Weights of a small transformer language model: vocabulary 4096, 3440 steps.
Each number is 128 + 32 x the weight over the matrix's rms, rounded and kept within 0 to 255. Layers, rows and columns count from 0. Numbers have three digits each.

# layer 5 MLP up, 384x96, rms 0.238, rows 169-236, columns 0-95
088144111118108030093107094106144121151149161110174095177108083193174101152184113133124099110090158178115130114142142082120124163104135129087164125167134156084165120122091122127154129137115134140106097172095101139122107149105093191124144111148111092134177130175121052161171126140124179119
147107134123154140095141102137092103166126107103119136183136098108102131139139189081164116119131098169148127098124136116124146084139148132148095137141116096087122126128121086086128177146096120129153154104111142116160122146112093126137112170113105120114133106147121121091157113111152139120
148104085157114141130130132125126177115115157197217113136154156085133089106135122089142143117098143118141088144145146089131079067178134108152104071107137114091173138114052126105139090097164112090113127103116127169120128130120157131181117096165147085149104125146074153116090155168143082077
145137151121163143167113112150089115154113136124145135114123165139145124160147141121127109163125185144085112125113136158135160134144159167130127075140145166090167095084161100111164182152155094162133142108137189124051107086139168071097084182132145103130116119178137130118130148082163154054
089124139145081153142140114093153129113168111111059137155146158117213136121157124166120101196078182168070188091133093150144125122117103065140152108157124064141161123133143135080097140150112100107075140118102132067133113164133147163111088157149121150132149172116121128187086146090136127163
170117070086119107122210143138112122085120052166130098138123147136119095136153102094114129173092134131131160112079169116161147122080149096106102100113165124118131142133155101137133169138164077126117129110175122097147094139116122145122120174132117124095042115097119135169117148189138096140
167089106140150116103196187113167130118133122138203151126134145080186157207161140122106089080147189133189132103114162139165116101070127120134113174121105127154107122128202158045116142171098103116098144074129116126108112047132100118120103177154175138120125166147116131168113107189146084103
163200165147086173126079147140122096133154104141134118103107152137136107164133170101131133134096139133141128114116067101123164075095076103075173148118140110097120111137149068087146175095107135148128134105132113112067131109119156082187101158105094161072168124135123175145157127145128088072
134162083070168175081151162131080092143128118130147123148130115157116129123047167111124116117112155158124196152146144111120139083137136133130172110147140170166070133068148116102031192061130121083117125092198084124138135111142093147088129169125162159090141136131113152130151147234176073093
119137140084082110126133120169151131157122112181066132144075076134143150137156124141148061183110144105161181095170118137117136133145152152152127168106089110108107179100125115196148132116124076143104155130101124138103153095088180132115161125144105087130148143077102113085073083194139119136
081146099123182168132172138130165160119157182117090114132165097156103139146031089118143200146115132103139153145171133122161150150096157153077092098139118126149172103108128075105072123116078100111097139056133108115075074113180122152141160137086145153090075088146108117157150109134156107104
151191111126125137081123183133082176140141129104134153154154175156092134150135135132207147056137054132151115119166079149142150147150171130111120090165134149121139136137115080092096126155115189118127112096132168139133108150164108163142179152089120131134128132120150116101069150170148123129
053197139158084165112189148120183122156090152179150124116103126123121171126127142120064081152166130111077111119109154096135113112141107187154120144115100196121146151131197045152103188133134072195018140072124179143158095133092179149163125123116109144111135123142116078078124156128098153124
129103148142098101122084131117159106098114121146142106089121118087100087128119155100135129128103127141086141096113136123132098189120108114130126149147118128115136149126140116152131094119128120135116107107093155151117109129130084120129125145119129097134100140133135098120117154158088118106
164082123139095159113129125155145113152099147158141130081127105135148103099111149116150098155166107182156063102111167111125095096121119114132109120149149118106105165201145116123150070153118137178083115139122185166086072125098152152083128085141118109129091141147132135144061163172105139116
170128135090166135153188115139122187052152144102198169201065058104147113128153103088125136157097081127142158128135117133170141066130115147113126089118126070112102131073121116128116140146117141135121126100175129174129128148102195140092182206134095116069071084100087169121150100137070117114
156202156152168147083163151178032156156115154139067131144178124114058163108141123094077115128126127210147072092127125141134135151117030204099134115110140104124112161090161119131134124097144129153140117155058168118125070155136116113102148109048147162133160145109048102126082157217170105136
120168136161089114057185117116085164153102083111151124087106136168106177124161178099187163163148111112117137148093092137177144119115138116092126134101138109074087110121151109175173141147099155090102040121160147094176125089130105174167171156151135110132142125121156129073159080145034137083
148131138184114112137173118115146111160140142126163144138113107158157140124130202119094134075111062173150170075122177158169172107167122149108200080207119147125193109123161041090137116147068094145080149126099127150150101072096158119130148106126151158184163191055123106070126200170147086158
143047156128094147090171158176117116136158110116124115151134148104131177161112125143185163160114114147166151159140134105115068124159108153148104079155104088102128146095133121124151129116137148139104120101096115152182121096122128155124118202146110069128138094074048159100090141142185164176
153095077127155121136083130133129188077136095098147101105116123095052131127149153152157171118125179152143104106106184114221102109146124165196141115063158113205124159107128106155151131157157184153195073126104144137091095108064143142142114122060076139127161190060063109140099158164174126168
101087151158123140139171162135179117128165153105132084090116164147147090136183138108154169132126142164069107137192091085185152192152184109145119106212106141126128159126148118170162099074119170155093105100192083078100100091093135105149105119144159138060112174155185136128112092127140118160
132137135122110109119105118176174156176147153107126184127143184118081083083125127145159145152147133148127138107144071144153166174088153167124172119119118126108124113109173082113130099157073139071175071113107203123104089149139164152107084069191156084152097133109138104126148136124117120094
091076158190146075125168133163101093105196100172127126103118131160136142177105100097149180167099125146194153120169128203097092139141132125163139100132103084131079155075110123176093128111117120123135146128160102163100093128148120160186113132108152082111084146152152171096108115123081135143
150216105141130129082121118110173129129091100204103135096083122160149123150146156099149136127148161205112104125153075161137184115097116117119153135107159125121149139179110139134111099158109123082123104107149114082107104089137130149152122090074149121067091089163128146134130117100159077123
060056108152087128131124125182133088108116115135098078187119107102126126128143116149170041131116099118168198143133187049179070100122071100148091107112205063128211154134151173129189126126129130118098177100158189138137143146122129125165133065113150091182163102110127134122119076130161141117
098089111145107133121174143178147152131131116117186154108097045168120074151132220086115083137140203095171145099147108163049181127162106141090193135116079111125107121101149117158169150129121116131085085146084144129151110182160208134149169051059170182176055117178082136089125223151091085106
177110122147144156154113127148123108137143127104126097124085087121133175148147163115159087121173135145169134144117118123096089114117116146121113078158132171123027116141101091160123127176138138125118151170108121109165096132117083096130134140130122132138150123186157129148103073197065105161
096122089166155120174150147119148164183085107135119129101106101119128217164100108123159157128154159124125118164162166099107149124097149153186133137135123129140135111160118152125112137184102187100151140142068141171062156101105141137153153175106077108103143128211154123148133164129158138154
158071134161113157079137137130104167057133166141105085083055168117170103194068126131133050123145108167150120080155140126128098084133169225106134096101144072141111124143106110180112098082113104179119124103135200108097149167086141135133152162100139094183119094163134152081139141139150179094
121146113115153134166092145085090165142120163093200105139108188080104146197118081124154102136147146101106150068157141109082127197148191132124142105116148110167156122133148156094122121133131150095145131110109144146111124153113118156078059153119081137195120170082145143122152138177104102111
171139123141111161114154144080141176129191153114171074109143160201132122100149114152121067127172060173154152058103162124178156069092145126132111076102125140119130132131179152141079109152178175166064168128080094146065111154173044138105100135101126167089146111089109123123128120154129132100
128148126125154075138194140099088086075180105105197095123132129129132217110114143131113112207061165133123166149104113055078097105128138106095139128199170090136096182200153214147156136184138105111133121176150115142112171129102122168158131119055132050101112108126126159181079193075096112116
158160139160123109143170160112138131085049160168140124150130106101142067172120130126137091145081088177137104189157130094179009081073084096170188132136139171060086146079144108133165096110141138169134113170114124107106077122130116098130144080106108122157092132126102074154073146135090155106
120102121133071064140119140185146130140103148087153140102141152140160116162219141147109068100121142137086131204119144092138125178112092147143157165127171141159134129094167161123182139147108108136105173131174164129056104167110095188114148141129157085109111100108122113161155113158204096155
159159142123112104112091130153107147081122134126073121113137147079092128162169134068127117127123094149085134115158112145126122104160117107142132142136127108180162151127145115153118150148099128138115163138132121103084085100127134170167141064120090137143085117101128110106139110126090101099
146119124081128130166065114064159085176136133140087181133135105086123183085115158112158157104136108141099106130130118129072056166145094168153140110138166157090140106123142150134079103111098147118149123114142137119145133105105143134133093144110178144125154120194123150169068131182097114149
128154116108129100167122191113098113115065120135127123132135101155150097163142183082127147143062113137153147158122182183095157102086122116154095080173085134142128110192142149116137133148122143103085097163151138097104121138160137154177152155145152107097204188131157169148149107095084129155
169113105183091106120137125115107103121176091091133082149166137101154137142111177083141172121096142137099105145150168110144122107151143075069067138188173167163124120134154120098139114127102130143139070154142145090157118116122146111122140096191118130131097159142124150181136150106144166103
182094137139156122139097131166112120103127125133151125117133108102109106193108135133188088130093158144108103112124125118119047152190145149113138123134123170116191094146160091151089153127114104114145126030105109166130097115134095109156154201124070118114089150129115132141122099172164141123
165069128110132142088138159113137187189121174135141125146102128110107096149152174085112113140143148116162145168083148125120136133107086114123097143149110118110157155093060134139176161103055167118122138115126078105137131054113145129093176135092079136057136132179130112124172107151186121124
198174132137164130135085168161149107123163141095154066168121120133146143114110152158130164155131178097187222149121126142183116114147048099087145127089118167163122133156144127100146084122114092162146160104116158177136134102104162127157116149087134116116105146115062123113142082067089123140
134125127127191117126172184126096107157140131134157143092080060066099125144130119093139088145079174195117168114170151143122154094117179203176129122118144121086128133155127117114126155129119137078147094126123099100179113113123185130190115136215105136128176096110130114129147147162156163098
113115161109080080234121185118159113133129113121120133119165111115168153196081134129140101102160108177141090095174078120094108108102093187092186097141148156203070138102118172091210203120135205139170125075127129129154136136201109139142119107139150176082108126124090119166128106135158131043
146154123144132155117120090132101131084165089114090087150090123126106132085125142134121141088112118117125150119103180162121139038093089136140133139129122104155144109117158151133064110116113111125096124095117156114135125143144188129136149125162141097144083134129160043185127136153088181145
130127132190133140171100165141154163145093099114066123209140077134130178137057117111092197158162185103137122157181160065172076088096134110116103092195128133056149086138134096098156176181094123175158121071085119179124100184193143144171155073083161116121129132100130134128135170135106065254
157070127150129208084181159130133134107135092201190091075134113179025149135150184173174158133187067091142128102093166155131108101123123134159106083173141123129112121103127128165153169109109118150061151130130123155092078090133110200151122148086088183081136121145124140109146087072139082119
138136145117185106100120122093126129108094156172129097127120113147104181142090084125172105119118162183131149151096064102092085136090177094147152100139155151134139144110124099153115201153162158143147099130207124145169149147128133164142105154170176132107119109122122118139107114206157138127
127131181107071058145199149096162123116092138107126084147141171158063103082088097060142130129161142142198178103136140143133140102082135105130163130145135136135088164052095146151118108181132152128117137130095196085084113171114104160161125103110178082162143138126157155163167141125155161137
125110158106154100150137142129176118115069155148123140145119094125139137103115123118137118156143118180165134131125126140118161133114062126120114148056114160133103097103190139153059108092141096136064119100087154077178118155159170100077091130106127161093084129163085120135134126045196137115
170093120167110148100191135130177144158084123157177128129110088144125095211119112116140116199132160120121133100125127096192050090138116161136170125043147190154145083125127097132131109075141184167125044120177076075087137113123136070190159180128213125118103166153194073146111081122034054127
162125172174224140107083113186163182129155205160054136098086099118071151151162201126091121129143132140129186073146140073147165132114147140128139080178105077076157135129129108109153088066116114105153071135075145107100138122132092152076146110102160148133141139147098114135110133084101112125
121120127165175163117111176158103167099136111043063100122099129192105146066130154107196159121116220116174075103132169183167140091161134163159113146121120101073118110110119111154107106124090145200104148105132144124155122087025120191102167140143184141101134158198181141178162138106121103143
166108090149132085140135139128146110126137219141097144175112094091064130156162057150147102192132180130100148128120127092129181116111139132127118123078211190157103141049084142135149143154094124149102130145015104089097099157071082132132149191142128110158129140133109084175069080116129179125
093108146098187140114155133085148175136165156135128101127134153146129144107137154108113123162129121135154093108186063114149176153138064130141149117110147075098153175161151116151127103123119122195115050108143144122153103180069117122149128095081069160152077146129126129145086125101105073152
157105193114085152182140140097094095194111111142157126160153126142147128157144177075167100086108143191112120063165179166149105169125122127082126100132106146073132122116112144201188118086100110188092135136108118106091101195105124058175138172132147129165136147167142078159102155125147138179
169095158102110136149157132180104089096125040105146146129084148121133133099149135128175071128168109158088138117088112105135117083105119150144119097142141113100120135120144141121135115116094146134109125154123149133110108143109137141149117068151142099078132105082141185162119164146101156149
170086164181196117175073130090140158117164155164149137153091179081134136102102131087121153124069117117136128112122087149171139077137123106061102172171160156132155121107103126150135132069069148117134099123120158089135079166139140159155154153139119081127127151130131191084148098138098133185
205087062111156035115192128184112174106195164107074117156137130067157091134108064109126137152089137129135135115133126145118120121137148083172171115122170206182173114173112147000123132151079141155149078115095101154110081131160172143116190110169161109144148175120152123150130165138133122107
101115142135116150094108084120108126206112124153139100144107133135118193104173129134167113133107132141183140074147154184101177166100126093158120160061087125134124068154131107108126126138153128142111175121100146128083144117139128168078121165082072103112144148122113099081130096126124139155
151097077125134130131084140119171169199140150135096077164107177119150111196142108121142125131193213158058179109094120107142154130137156121109159116118143148149114182161098170114147165114101124123200046116183105121086149153096129167080092130161160078157126104149146103124095131119083075143
137188155173136053071113126114167184171082179201076187144155185169199135118125130104142162168122105134127165119130145088227139143099044186109155165100162119118135088062111132072119132158128117106131156149169162112085146096123164150171101112127147162116111088117108110141139168193069113086
151109126077081124109127183084163209134143203121067036141141168178116145161164169084143024158147142055189114090147114090158115106085076135188143139125162168107158146099129181126109197101126112073188174082099133111104143134108143167114163127173083133084134025119115147103127066163123108132
129153106120094105180124155148125144180097127111150140081095196151159097098217119101086117169080130162153123109141193095160091087111103192179100097121058122133143141104137109157138085117140170123087151136168107144137126069149133156073144140135150150135112150163110110133195111075111090041
098077104149175176158185105048088118160109110113188105166117108148085159135113097089150116133156161102152149176136155091124125119117150111121114122134155137097166141136155150185052067090105175158169105110134164103132115163123170156136149120127109062125101138119060115132129129140099133125
115040169152148076160092128081160175157156070135099115134143142144145180213161187146170144171085165065119160097100107145145125116135177145195150102117142119068152114106128094162132174120040106117177154148072137147115166113095110145114133038140120122131149142138158115173112125112161080158
084180144124124128090124114085141071125166085091130095132126152044136176162116127146095182141122172156077135149139110055089181113100105098157153109130156170099130114137113149115140165109098112181111135155193092155151157135116162047175077213140114071127118177168123158145099116122046119199
098153067160134154128145133123127150091135103105179144149158116186188119150142171158150081136105164161107154053124147122181149148081151134082134136123113158063084094111177196167186093179056090093093103101083093144173132193100097107154104174111101177117147183105167125141148124136108121151